Each number is 200 + 30 x the weight over the matrix's rms, rounded and kept within 0 to 999. Layers, rows and columns count from 0.

# layer 3 MLP up, 448x224, rms 0.114, rows 244-368, columns 168-223
252,211,157,232,236,184,215,189,184,213,197,150,249,197,235,193,175,228,254,233,206,216,204,172,179,209,191,180,248,206,216,229,238,140,158,237,212,220,165,201,241,216,180,186,258,183,256,216,234,196,195,228,189,239,238,209
184,199,136,250,219,193,219,227,174,214,224,202,171,183,194,166,178,213,227,151,228,236,223,203,222,204,217,191,189,170,225,223,175,210,182,210,192,195,202,210,204,258,182,243,152,209,217,214,193,213,156,185,204,252,166,194
224,212,189,196,204,204,240,239,175,169,205,193,157,229,157,221,254,202,263,217,202,213,240,183,204,190,235,173,194,238,208,203,166,232,216,178,200,225,237,194,168,190,162,178,188,115,200,184,232,211,224,123,172,173,212,234
195,223,200,163,155,170,217,184,214,210,185,188,263,149,204,154,218,209,153,264,220,240,206,206,206,163,230,216,181,159,159,184,204,169,178,200,214,187,190,162,160,230,169,230,198,185,192,212,203,175,200,155,270,269,174,168
234,172,216,183,217,150,205,178,205,179,199,202,172,256,209,210,159,183,184,200,176,186,203,238,182,215,246,218,206,198,205,189,207,150,204,177,200,209,168,195,205,196,175,220,247,249,258,208,225,168,179,181,144,183,184,212
173,255,202,234,231,247,212,201,202,188,173,210,157,203,225,257,222,219,208,192,234,211,163,221,189,231,239,210,261,205,259,253,176,181,189,201,202,256,207,222,243,166,249,223,190,198,210,176,248,250,225,184,187,232,286,229
215,177,168,161,207,167,219,221,214,201,176,180,177,177,202,181,184,221,179,254,176,168,179,236,201,202,208,180,193,179,162,197,203,190,240,202,225,207,147,228,208,228,201,207,189,205,195,208,204,218,241,254,195,220,194,228
204,148,219,171,206,180,173,210,177,218,252,255,183,251,174,242,193,188,164,217,254,172,230,211,202,188,204,212,237,142,176,150,210,201,160,201,211,218,229,180,232,178,226,228,233,227,201,189,165,192,203,203,219,244,179,152
257,171,208,252,180,213,168,203,159,170,169,189,191,215,238,200,227,168,242,230,194,216,185,176,170,169,183,217,217,231,209,251,209,146,221,250,198,194,217,221,227,183,177,158,225,207,233,223,146,230,216,225,181,150,200,173
110,153,195,191,294,183,129,176,163,205,257,175,183,230,170,206,215,214,195,169,192,126,299,197,223,193,221,182,214,152,177,226,194,193,176,223,143,158,163,235,147,167,200,254,145,221,257,237,168,166,201,237,211,174,209,177
177,177,192,199,246,205,194,201,199,258,189,229,166,211,186,235,242,192,183,151,179,180,154,138,240,199,157,190,224,216,206,222,200,235,184,211,218,223,204,297,290,197,231,190,228,233,207,150,213,202,170,212,210,194,280,199
165,172,248,263,231,186,274,160,248,224,226,157,200,194,268,165,248,154,250,178,165,228,170,213,180,184,244,216,172,234,259,159,202,209,182,185,251,206,211,281,254,216,203,184,201,180,209,181,162,199,209,277,159,208,191,196
130,217,188,154,198,186,227,174,175,217,219,225,191,123,168,195,224,229,286,164,182,216,184,197,225,183,222,213,175,262,220,222,219,209,162,148,183,214,137,174,131,149,201,203,169,172,212,181,218,150,204,198,194,158,154,200
232,179,162,221,210,203,247,175,211,202,170,184,179,149,168,201,255,197,165,186,189,189,199,192,162,211,193,191,189,226,161,232,183,187,182,185,203,171,161,203,207,212,175,129,208,214,192,195,196,204,228,195,181,198,196,231
174,209,236,232,168,186,153,194,232,233,204,223,192,142,182,231,202,243,220,193,232,156,214,262,243,184,189,261,203,173,253,191,198,198,205,268,196,216,198,231,187,163,175,129,283,202,194,223,147,267,207,186,255,174,197,174
190,219,166,187,239,271,171,172,208,202,277,159,181,202,198,179,174,225,190,206,217,156,171,219,214,189,184,190,205,233,224,188,158,214,150,166,270,205,180,150,181,210,175,197,173,219,164,154,221,258,158,205,192,181,228,213
234,177,216,212,225,160,133,160,186,219,161,199,235,176,256,233,229,207,216,185,184,212,214,193,148,182,268,194,171,198,190,218,137,245,214,170,185,213,223,233,105,226,233,206,200,98,131,221,214,211,218,237,179,223,183,212
159,198,169,236,190,180,193,199,196,170,174,196,182,181,203,207,204,225,174,218,225,200,195,182,263,165,195,220,198,216,141,178,215,202,183,210,173,200,193,183,130,237,209,221,221,183,199,196,206,207,234,206,235,196,178,196
174,216,171,167,247,180,261,174,246,270,199,239,159,200,218,187,152,195,224,206,199,160,208,213,182,211,208,168,256,215,172,165,189,218,206,180,187,171,225,201,165,197,225,194,230,206,206,213,160,228,228,200,231,210,127,301
202,181,188,153,207,212,193,152,162,171,265,207,204,229,229,272,139,218,214,225,198,195,181,159,208,205,227,231,211,211,188,173,231,280,220,219,232,244,164,215,213,203,217,205,244,212,216,153,187,157,204,167,213,230,143,179
207,156,232,249,226,186,163,215,239,220,128,207,199,250,218,194,160,221,220,206,232,193,171,273,266,187,178,169,173,203,201,260,161,227,207,256,174,208,182,208,202,235,207,182,185,229,218,237,140,195,160,198,214,165,254,219
207,189,103,159,197,146,189,190,229,194,217,209,218,162,170,178,189,241,160,155,159,192,167,244,239,191,194,203,172,216,164,201,167,209,220,260,275,204,187,147,185,217,206,164,211,179,170,247,227,200,196,194,193,158,216,236
214,229,262,210,209,191,233,257,161,241,165,187,196,169,160,174,160,152,181,215,240,274,195,203,215,235,159,206,194,192,188,188,197,270,248,221,204,175,194,173,223,183,161,231,187,162,206,201,168,234,268,193,215,206,183,206
181,230,211,181,188,213,227,218,195,203,174,209,150,218,171,204,232,211,175,225,200,208,176,154,223,202,125,248,221,203,142,178,214,181,213,200,228,272,162,150,171,178,245,207,225,164,216,243,253,142,236,180,232,221,170,214
178,180,196,230,223,160,237,185,213,201,165,229,157,249,209,181,221,211,186,174,173,195,165,242,232,213,182,193,192,238,204,210,177,200,195,209,149,220,206,204,237,206,229,242,228,205,229,171,205,195,189,215,206,197,166,190
239,214,191,195,125,214,155,200,226,191,265,200,199,197,163,159,152,177,222,220,216,141,216,180,181,146,182,190,199,210,201,242,217,208,163,158,255,192,249,218,141,278,227,173,156,216,201,220,164,138,200,246,206,163,265,202
150,242,197,168,172,188,165,225,194,219,228,145,204,212,194,201,196,179,173,214,224,229,223,166,154,153,167,227,241,207,182,152,260,189,226,251,177,227,173,190,194,241,160,187,187,240,229,199,210,232,157,193,218,213,244,207
202,244,198,226,200,168,199,188,202,255,234,165,202,189,235,190,161,213,188,154,188,182,196,192,177,249,153,223,186,167,159,193,172,200,230,194,179,229,205,242,249,219,236,148,196,163,199,210,186,202,205,218,233,212,204,243
218,215,212,218,216,180,235,182,182,196,167,247,152,216,223,184,232,183,209,193,185,221,155,183,206,184,187,233,256,182,228,184,210,158,194,179,210,196,200,189,211,130,214,176,263,168,222,210,228,194,246,216,189,174,194,189
209,201,179,180,224,200,190,124,264,147,206,230,162,155,193,182,200,137,223,143,253,192,244,155,209,218,194,183,162,173,183,194,230,262,181,226,230,200,206,221,210,213,191,226,199,217,243,252,196,173,254,215,175,200,231,258
156,208,178,196,156,155,228,165,200,125,204,179,143,209,230,215,195,179,222,158,171,221,205,182,206,174,169,177,208,167,230,209,301,199,193,167,156,156,195,227,180,212,205,187,182,190,212,128,267,181,171,271,225,165,171,222
225,155,196,208,178,249,203,215,228,144,194,186,186,214,197,205,173,233,186,212,175,171,221,174,177,160,233,198,176,200,243,137,157,197,234,263,140,217,174,252,207,220,155,237,218,214,193,197,168,205,203,255,205,188,248,196
191,180,152,249,253,211,179,175,216,166,147,260,243,175,195,180,245,250,223,171,148,171,246,209,257,191,178,205,192,223,170,205,242,259,200,234,214,200,224,258,188,219,237,160,159,174,174,188,228,199,198,230,149,210,173,223
174,222,200,98,176,167,172,209,213,135,233,164,180,235,243,242,207,235,186,223,214,155,178,148,179,208,198,187,176,152,238,190,249,218,185,268,161,130,230,167,192,279,154,164,182,227,263,139,206,189,182,196,247,217,171,185
234,194,211,220,231,170,187,172,181,199,254,188,226,208,175,187,151,214,183,238,202,209,284,219,251,161,223,192,219,204,224,175,212,250,220,195,229,195,197,228,229,154,187,279,198,212,225,223,199,214,212,242,172,195,173,206
190,131,262,190,237,252,188,163,253,178,198,144,199,225,212,151,195,215,248,200,119,230,181,184,189,162,193,175,228,188,273,199,220,205,202,191,222,160,197,205,230,209,151,196,191,179,200,238,145,165,186,187,202,219,169,261
169,226,169,137,203,198,177,267,176,217,233,206,219,211,167,224,187,200,182,223,197,182,152,195,206,249,202,213,179,194,230,221,197,215,196,216,202,183,211,187,193,274,161,206,196,197,235,204,198,198,151,224,177,159,146,192
133,200,187,228,225,233,184,200,174,190,254,217,128,171,194,164,179,207,145,207,208,164,203,191,205,188,232,236,195,207,215,274,204,149,181,238,160,197,101,183,103,193,185,186,223,217,239,185,187,231,236,183,218,181,252,257
221,196,193,112,201,227,181,140,192,239,250,215,265,217,180,219,173,146,184,189,186,119,171,183,164,154,202,221,261,157,213,124,175,170,187,192,187,224,166,159,178,203,218,223,199,237,182,117,216,253,226,163,214,185,228,177
180,180,207,207,186,172,246,171,224,265,219,198,173,183,177,177,166,167,262,210,193,212,238,150,193,179,217,153,188,252,175,209,223,212,208,181,218,194,214,216,229,177,210,207,235,207,184,219,193,212,179,194,137,193,206,188
222,182,190,223,207,134,172,208,254,226,199,217,167,219,219,149,220,146,196,174,174,229,203,181,234,183,245,173,194,230,154,171,200,203,160,238,156,205,193,245,147,226,124,225,187,217,214,208,221,218,166,165,232,211,187,227
241,234,163,254,181,230,251,181,163,190,186,167,200,225,144,175,207,185,177,223,181,177,203,236,219,188,222,118,156,237,215,193,183,199,192,220,210,204,266,144,251,188,212,225,184,191,209,206,243,249,184,191,190,207,224,236
164,221,193,195,194,227,195,247,193,205,177,195,264,218,172,193,212,195,154,177,201,205,202,164,236,149,176,167,247,236,241,252,178,172,209,172,194,253,243,187,213,206,255,111,183,195,161,158,238,172,204,223,145,231,219,199
189,183,234,225,288,212,245,190,231,188,215,219,183,219,199,287,226,129,194,217,170,156,178,191,230,146,190,194,205,222,238,172,174,172,197,229,211,239,167,212,198,195,205,186,213,202,145,185,217,250,220,219,220,228,168,244
191,182,213,194,245,204,218,240,219,165,199,172,200,205,175,191,181,206,166,198,203,207,158,214,161,167,235,198,185,151,206,234,187,190,188,165,268,191,205,227,163,195,245,192,240,178,192,197,208,205,152,206,187,202,210,223
199,237,182,211,189,189,186,190,225,189,188,189,261,168,192,252,154,201,233,192,199,211,212,204,192,245,194,184,172,180,177,246,168,227,194,171,212,175,230,186,114,200,176,224,142,172,184,152,242,182,181,175,229,227,224,179
183,151,186,211,219,256,232,218,178,216,200,238,216,186,226,228,212,180,192,197,219,188,197,172,190,238,168,174,245,206,245,238,202,163,224,231,235,231,209,187,220,157,178,205,239,215,191,240,249,161,246,200,173,196,136,186
191,209,195,175,234,211,191,213,232,166,167,223,174,227,184,220,235,231,203,216,221,159,186,265,200,213,186,209,206,193,215,189,189,215,209,212,173,223,154,245,250,186,220,211,200,165,199,235,241,231,218,252,202,173,125,183
202,164,193,229,170,216,233,185,211,197,201,169,218,186,188,189,231,169,165,170,147,140,218,166,204,181,265,202,214,184,187,208,210,180,195,220,254,156,214,186,200,213,188,190,224,144,165,203,233,215,238,187,194,221,200,178
211,205,223,237,181,193,146,268,168,226,214,237,158,187,224,242,233,201,217,190,126,154,221,157,209,210,149,190,201,174,205,93,230,183,179,237,195,242,154,205,191,191,225,211,161,199,183,203,258,181,166,213,224,188,171,203
161,185,197,216,173,211,174,229,162,205,202,194,183,188,157,198,219,208,246,254,197,163,174,272,223,194,216,223,167,203,205,288,225,198,217,168,226,209,160,219,210,187,203,213,201,167,206,189,174,215,147,188,198,151,226,202
209,250,206,231,190,196,162,276,173,127,207,149,200,166,161,179,213,235,291,159,154,194,185,168,193,198,172,210,149,186,188,215,194,166,182,241,227,106,246,200,195,186,228,231,190,183,173,185,214,234,183,244,192,208,211,181
188,252,191,202,209,244,246,181,187,177,216,254,193,234,142,178,164,208,209,177,190,244,265,167,201,238,218,219,196,202,201,228,197,187,201,226,161,196,206,173,181,191,167,206,223,169,214,218,216,243,172,225,206,200,224,254
223,257,229,162,119,221,183,226,152,183,221,150,145,288,210,236,218,225,156,199,175,214,218,196,220,202,187,176,223,165,218,196,188,209,251,189,194,206,219,175,177,169,173,175,185,187,195,230,164,210,201,173,190,165,238,212
186,218,202,239,196,104,208,229,220,187,200,214,139,192,213,188,180,188,225,186,175,234,164,200,178,137,214,223,227,182,149,201,254,241,185,201,225,239,186,202,180,184,201,246,221,220,205,237,137,200,227,189,210,229,203,213
183,238,178,190,189,174,145,204,221,147,208,195,199,178,198,173,185,253,218,191,210,234,135,209,202,184,143,236,203,146,224,227,267,156,223,206,287,215,166,194,190,239,221,192,200,142,205,178,208,182,167,149,208,179,260,160
166,231,271,211,123,178,197,229,214,147,146,212,255,131,211,174,247,97,224,224,147,237,192,192,203,187,168,216,205,203,211,202,189,191,229,248,216,188,217,209,177,163,195,173,220,196,241,154,226,200,257,237,189,158,170,228
158,202,221,244,177,218,195,221,245,228,191,189,241,189,279,180,229,178,152,214,177,169,175,153,178,165,176,268,187,192,175,234,248,202,194,227,186,190,269,189,261,175,226,235,167,209,190,237,165,185,214,222,193,216,184,236
227,171,204,195,216,237,240,260,204,199,223,172,222,159,245,194,144,188,230,201,214,194,241,254,126,255,227,263,194,216,253,198,220,181,247,226,205,184,196,187,193,208,213,163,239,158,173,220,212,163,168,248,231,161,226,187
232,238,198,195,160,142,270,200,157,199,174,181,165,227,166,175,189,138,191,201,182,236,201,184,197,232,186,186,175,151,150,220,218,205,151,186,136,185,229,198,172,229,180,195,205,244,164,182,177,171,212,200,191,171,189,216
197,227,220,186,162,175,219,229,179,163,192,219,151,211,173,184,222,151,182,220,119,188,180,243,231,158,196,180,186,203,149,182,210,212,204,194,209,150,175,217,170,176,194,277,261,186,184,256,213,202,264,223,236,221,214,162
223,196,248,198,219,208,206,215,180,273,196,274,214,183,249,214,246,190,209,159,209,198,219,199,181,211,223,222,200,177,188,171,191,216,187,194,229,185,212,186,257,157,179,135,165,209,218,232,229,215,209,191,207,211,232,199
167,192,195,191,234,186,177,209,195,176,229,162,156,187,182,204,212,162,206,173,210,190,156,170,244,181,212,211,240,207,127,212,176,200,177,211,172,165,248,153,174,178,191,232,182,180,146,189,178,174,220,169,230,258,205,207
260,156,175,234,246,161,138,195,225,224,241,197,194,178,189,194,219,208,230,199,205,147,182,246,208,156,187,162,163,177,168,135,169,166,239,195,177,213,268,244,163,219,210,194,243,206,224,235,154,254,214,159,236,179,260,184
185,218,246,191,157,196,210,169,256,184,264,162,189,220,214,183,188,183,165,165,204,257,217,231,255,199,192,190,210,231,201,241,287,227,186,203,160,185,153,193,200,175,247,231,196,237,213,230,181,198,192,287,189,173,171,210
227,241,234,191,200,161,182,223,196,175,158,192,159,163,219,251,183,298,210,173,214,204,157,183,242,229,174,140,174,175,186,155,211,205,160,215,229,198,161,200,150,138,188,234,189,187,190,221,199,258,167,151,212,245,158,186
224,179,180,226,205,216,199,222,164,180,227,171,211,209,225,208,192,230,186,235,206,218,234,251,218,233,229,217,164,156,247,226,198,184,139,172,193,187,179,194,239,180,192,178,205,179,207,208,265,219,218,188,180,182,240,220
227,170,208,183,183,218,219,263,184,203,202,158,160,204,216,198,217,211,171,246,197,204,262,220,248,211,230,165,215,220,233,207,181,192,224,204,185,235,197,223,229,211,214,161,183,206,163,168,210,234,194,203,221,198,152,220
177,200,232,163,222,215,171,229,235,148,246,165,162,164,249,209,163,216,177,216,235,230,215,234,264,164,205,180,211,159,178,230,179,218,230,155,266,189,152,195,194,241,212,164,168,246,183,271,187,231,165,220,255,178,177,199
215,195,168,170,168,218,222,172,181,171,201,243,229,249,196,171,238,189,185,156,211,215,229,201,231,199,202,202,177,189,182,194,209,207,210,215,200,185,196,200,211,232,182,163,247,180,203,218,197,178,163,217,200,192,225,203
203,261,253,183,172,156,147,180,266,184,168,219,237,236,196,220,198,195,190,206,204,176,228,210,138,228,176,206,224,210,235,219,184,197,191,179,230,235,199,255,220,180,199,162,243,231,234,214,233,250,261,192,199,130,190,188
216,211,205,163,175,208,186,141,218,232,191,251,236,197,228,223,192,199,200,156,243,169,246,261,122,227,221,240,218,140,213,178,177,223,207,240,169,192,177,185,160,198,239,191,200,175,215,224,155,199,181,162,160,154,233,187
192,186,178,252,106,211,205,187,189,210,177,207,227,181,191,223,187,222,220,124,252,243,196,212,205,198,188,201,175,218,226,178,207,187,246,186,174,189,175,256,219,189,162,216,228,192,259,171,222,185,167,239,236,152,198,212
130,197,205,239,202,162,188,204,208,147,166,178,208,159,193,263,200,184,271,177,176,234,189,211,222,217,225,167,245,210,218,253,191,175,241,185,196,216,195,174,253,122,181,164,191,177,207,202,232,245,216,175,193,208,228,168
214,190,180,148,211,194,177,198,194,237,169,197,225,164,197,179,201,215,189,211,189,227,249,225,197,189,177,163,195,163,162,203,180,183,267,153,238,226,187,152,185,176,177,207,166,166,218,209,171,242,214,238,215,260,182,152
189,230,224,153,228,220,234,231,185,162,153,220,191,119,149,228,212,196,199,207,216,192,193,190,203,206,228,215,149,151,130,250,164,224,219,226,207,192,185,217,203,180,227,217,197,169,188,164,176,214,215,180,205,223,235,232
252,196,228,168,174,180,177,202,169,169,230,186,191,158,142,167,220,141,267,224,173,230,198,218,160,202,155,230,207,245,189,178,158,193,252,141,157,193,249,204,188,158,236,198,188,176,192,193,212,167,223,135,237,194,203,136
171,215,223,225,180,147,175,215,213,211,169,196,144,222,150,223,181,159,224,115,204,189,175,233,179,195,192,223,210,263,203,240,167,217,175,146,203,255,186,226,232,194,244,211,244,193,233,196,230,211,215,169,184,228,217,120
164,198,216,220,183,242,194,211,198,171,213,252,223,192,149,195,229,183,188,199,196,196,185,192,203,235,229,201,149,196,177,182,233,209,174,220,230,217,212,162,193,230,213,205,210,239,199,211,200,223,201,159,185,188,200,207
221,184,180,242,214,249,210,215,239,216,165,200,239,184,167,219,221,241,228,223,229,205,131,191,207,213,203,229,177,212,199,258,240,246,215,224,185,199,219,196,234,203,212,193,234,189,239,198,187,205,180,238,193,168,185,209
243,151,220,178,214,177,189,172,161,227,176,172,191,196,199,205,166,191,177,188,208,195,174,195,196,153,191,184,184,167,197,215,196,211,152,218,196,187,183,197,204,171,151,201,177,144,194,199,142,206,229,181,196,261,190,218
202,268,203,242,192,245,154,204,221,191,258,216,144,187,192,212,168,210,204,210,208,222,200,210,185,221,211,234,178,182,221,213,172,184,175,227,213,292,138,202,169,177,229,239,189,217,152,208,180,191,132,185,203,210,266,247
210,170,195,191,223,209,214,201,176,238,211,199,203,241,221,176,185,158,226,196,241,258,195,179,200,261,130,180,187,216,200,216,213,181,230,166,211,204,237,221,219,201,177,233,180,162,230,206,216,232,214,149,168,228,174,247
243,234,162,256,187,236,176,227,204,190,167,145,207,153,194,132,201,255,241,218,178,227,207,197,202,165,169,197,185,194,163,189,222,178,170,221,174,202,153,249,172,178,279,181,228,256,198,188,202,175,197,242,179,249,228,219
195,143,201,207,220,207,223,220,231,192,165,161,213,205,202,220,231,183,217,236,237,144,220,220,163,183,196,163,225,183,215,178,237,178,252,248,155,224,192,242,228,182,216,236,187,156,202,185,122,197,232,186,190,188,204,153
191,206,255,185,206,178,250,156,155,139,130,182,242,235,250,230,215,220,220,250,181,235,237,173,203,189,181,150,217,220,171,133,201,202,191,191,195,186,243,181,172,132,147,188,220,156,200,203,217,157,196,220,204,215,194,208
139,194,252,225,226,217,132,169,257,174,196,191,158,191,222,218,240,180,200,251,246,228,181,206,194,177,162,222,206,208,216,206,219,194,170,163,187,182,220,222,151,140,141,251,198,218,208,226,163,200,167,244,147,168,219,192
232,206,184,216,252,191,227,270,218,171,186,223,170,219,230,205,224,225,171,200,174,212,183,173,216,252,220,245,221,222,222,161,204,164,189,173,181,169,204,220,203,251,152,216,218,189,181,259,219,218,230,165,237,254,211,217
229,228,184,195,202,234,171,203,165,138,126,153,210,208,184,179,231,186,189,243,187,223,199,204,167,236,252,201,183,221,157,191,224,194,201,173,155,234,181,176,210,241,213,188,202,153,189,191,155,229,169,224,243,269,234,211
244,230,182,197,155,193,235,197,179,205,232,189,213,253,174,203,208,195,218,250,214,217,212,218,187,259,229,210,214,158,128,213,203,232,226,168,152,184,223,182,214,195,192,245,207,204,172,264,193,202,174,261,185,208,227,202
168,171,186,194,214,195,209,238,199,204,166,223,218,259,181,221,218,169,181,200,190,189,185,195,245,188,226,216,210,184,208,192,164,195,201,238,143,223,181,216,197,187,214,210,183,180,138,160,147,207,187,197,196,181,224,183
217,195,182,171,230,151,186,213,212,186,131,210,234,223,237,180,239,144,209,205,181,190,169,178,192,201,172,206,223,158,149,173,198,150,133,139,161,188,186,182,225,229,197,176,190,187,240,216,225,172,97,160,249,197,166,179
166,181,190,213,130,187,223,163,212,244,206,215,196,170,132,218,176,160,172,227,208,198,214,224,213,206,147,191,190,223,184,215,177,194,229,246,139,217,206,205,204,209,202,203,228,230,184,221,209,151,200,275,164,230,212,222
189,168,162,202,216,240,236,167,238,216,202,216,148,189,195,237,212,193,184,189,219,173,159,183,185,217,170,154,292,227,158,172,198,195,260,188,142,276,208,225,198,227,186,219,168,107,179,135,257,162,145,217,206,247,152,195
181,190,194,215,219,254,241,182,163,261,198,187,210,169,245,192,237,142,203,182,229,188,165,222,217,183,143,208,229,288,171,200,224,206,199,200,156,233,259,270,164,227,226,210,179,195,142,169,236,205,199,226,220,237,202,250
203,210,150,188,240,192,192,197,249,178,209,205,215,193,195,224,181,213,192,188,181,175,278,255,194,246,170,187,193,186,189,161,181,235,238,209,232,185,154,172,204,234,180,157,163,160,176,182,189,133,202,196,242,211,176,158
210,156,158,171,132,162,175,212,187,171,224,204,178,165,200,225,218,196,186,176,193,245,249,193,163,260,228,230,236,217,208,189,186,155,225,155,199,161,175,182,206,202,217,194,159,184,230,244,161,208,202,177,166,154,235,270
224,163,161,201,207,217,179,213,187,171,178,234,240,196,191,181,206,217,256,215,221,175,230,173,215,165,245,216,238,203,216,238,182,196,181,202,199,204,175,228,161,243,156,235,171,176,154,216,220,159,194,223,289,225,189,190
203,158,227,186,270,162,203,184,194,209,184,201,198,183,224,206,185,176,208,185,166,208,157,162,216,221,196,220,153,207,150,148,221,173,179,250,196,219,252,195,166,187,162,239,216,172,185,249,214,159,120,201,198,182,229,249
218,216,212,190,191,210,221,175,235,232,141,187,214,167,231,171,236,195,155,199,195,207,168,242,213,204,197,140,139,216,215,220,199,200,174,114,188,213,130,182,155,254,243,192,246,237,227,195,183,205,186,187,181,185,185,173
168,204,184,226,242,197,251,189,180,209,220,177,154,195,234,206,152,188,187,185,203,210,189,172,170,180,214,205,186,164,208,249,197,218,188,193,182,232,166,168,202,189,202,217,238,248,195,198,154,203,185,245,171,192,174,239
224,188,195,209,200,190,172,194,241,262,203,220,194,209,235,205,171,237,183,186,169,168,189,212,221,262,179,168,201,226,194,174,165,212,227,183,213,173,174,205,205,189,161,168,226,194,215,191,153,142,203,216,200,214,215,190
142,128,217,220,187,222,193,266,207,221,219,231,181,183,178,217,203,178,228,221,180,234,229,173,218,228,190,157,136,199,137,193,215,143,183,240,132,204,177,197,158,224,160,235,192,238,219,232,178,208,198,207,209,168,240,132
223,170,160,187,238,213,198,176,181,202,189,221,224,184,235,188,197,212,188,173,247,239,158,211,190,163,214,255,233,191,206,256,189,180,219,206,208,185,224,191,222,256,158,199,228,159,190,194,188,157,130,286,184,240,194,249
164,238,185,251,248,202,170,172,238,181,189,224,244,184,244,166,199,233,204,197,213,194,164,164,196,178,225,170,189,225,246,222,159,160,258,165,205,233,177,212,135,189,230,197,206,118,151,217,250,216,183,185,222,191,209,259
162,190,163,192,185,197,189,148,247,187,305,215,223,233,189,190,232,212,227,173,169,250,183,184,217,221,208,232,200,203,174,250,182,198,234,182,173,228,199,204,178,229,241,223,194,196,165,206,185,192,191,184,227,225,176,199
212,169,148,207,241,192,176,170,205,167,176,215,227,176,165,167,179,177,180,195,223,145,194,192,199,208,130,203,189,191,150,203,196,230,165,231,172,189,241,212,230,166,144,207,184,210,220,173,185,170,213,202,175,214,229,253
157,202,185,232,188,205,263,202,215,223,257,207,235,198,218,207,234,194,143,225,217,185,207,203,160,194,160,189,190,205,235,182,206,169,161,173,199,212,186,225,182,173,161,187,162,159,199,210,165,205,172,232,183,139,159,240
211,228,238,162,198,206,222,186,184,216,218,171,220,181,194,174,187,217,136,165,168,142,205,186,201,196,236,211,151,221,167,192,194,210,197,220,214,208,262,228,171,171,147,206,231,235,218,167,235,222,233,181,159,225,228,121
259,228,221,162,181,253,251,216,178,198,141,192,269,225,202,181,188,210,150,193,237,153,219,197,204,242,214,127,235,184,217,214,197,214,206,214,156,210,215,213,173,145,229,209,257,167,156,227,261,147,171,161,168,189,188,137
193,247,208,194,175,173,260,150,261,129,262,207,159,217,215,216,219,237,212,175,157,232,205,163,191,217,223,226,219,169,197,159,195,202,168,195,196,207,192,203,165,159,176,136,240,124,182,195,161,167,188,239,204,191,219,167
151,269,168,232,201,210,160,260,208,184,208,180,222,239,246,213,200,203,180,215,176,182,180,158,203,180,180,184,222,190,199,154,237,200,184,187,162,212,175,198,195,240,198,238,123,176,176,156,245,264,226,243,238,180,248,162
193,201,178,221,213,224,222,230,186,165,167,224,230,188,232,224,161,207,257,119,239,195,222,157,191,247,186,178,208,239,184,195,193,174,205,225,190,184,222,154,202,168,183,176,185,152,261,226,169,174,186,150,159,238,231,183
138,170,156,217,217,172,243,214,189,160,179,226,168,217,169,176,191,179,234,177,229,193,174,195,241,195,202,131,154,161,186,256,161,161,207,218,216,234,238,219,157,155,207,187,179,166,169,197,171,220,205,176,198,149,179,158
189,192,194,179,185,199,227,209,213,162,176,229,233,221,166,234,182,177,216,219,196,160,170,206,214,197,194,207,245,166,205,232,161,188,197,187,218,185,182,167,219,194,154,217,243,206,198,196,230,171,223,198,211,204,172,220
182,186,246,172,199,198,195,272,227,204,229,189,219,181,219,236,223,192,255,260,161,204,172,244,191,233,201,185,154,182,224,227,148,161,197,204,232,209,172,233,193,202,194,250,257,187,222,159,208,193,197,143,187,175,228,224
128,193,190,197,173,189,182,231,173,201,202,237,190,199,150,177,227,238,170,252,171,168,222,224,176,229,185,219,201,220,221,203,202,152,229,167,132,194,182,199,211,212,210,168,197,215,212,153,182,141,186,173,230,226,214,194
184,182,201,166,211,187,193,137,222,221,236,224,214,196,198,237,223,174,218,198,196,211,181,213,270,175,187,181,185,198,245,192,176,198,197,217,233,223,216,247,186,212,185,189,192,167,239,197,208,190,221,204,167,178,214,195
171,229,192,220,171,311,200,245,203,199,187,206,146,135,187,205,175,206,176,170,165,189,168,207,219,190,253,229,228,175,195,187,223,190,196,173,181,188,200,166,155,211,171,194,243,217,158,218,179,162,246,200,251,126,182,216
235,199,230,166,207,266,208,214,232,194,161,173,225,214,222,119,176,217,208,210,195,217,220,183,155,174,170,204,237,198,185,240,181,205,203,143,170,194,166,230,205,190,208,193,165,192,212,193,189,261,175,251,145,212,242,156
192,182,198,232,183,185,201,231,167,223,130,228,221,262,241,201,215,212,190,217,260,195,157,216,201,243,201,224,219,166,238,204,223,196,170,242,138,212,207,220,177,204,177,229,213,218,208,188,218,208,218,155,165,248,223,202
243,257,295,161,244,211,179,195,208,192,188,206,171,186,151,177,225,192,160,219,228,184,143,186,225,170,225,210,208,163,157,181,172,198,238,214,173,189,210,168,176,220,186,219,184,192,180,214,203,202,192,151,210,180,205,225
221,175,234,240,244,203,233,175,180,206,191,166,181,194,211,199,197,195,237,238,196,206,190,184,209,211,199,211,252,169,208,200,194,234,210,165,218,233,155,200,181,195,156,236,176,237,275,204,137,201,218,182,182,164,224,189
239,191,226,191,183,196,212,213,228,175,167,151,226,204,194,211,167,290,161,221,188,244,211,151,209,175,228,167,175,186,176,231,235,209,260,238,236,240,203,157,201,196,208,198,210,242,177,180,224,143,235,202,197,196,269,207
205,222,260,176,197,172,204,217,182,272,186,242,251,212,220,167,167,200,220,221,226,177,238,227,167,224,222,249,187,207,203,194,204,188,219,217,165,142,200,167,167,236,176,200,226,193,239,219,205,199,147,203,214,225,102,180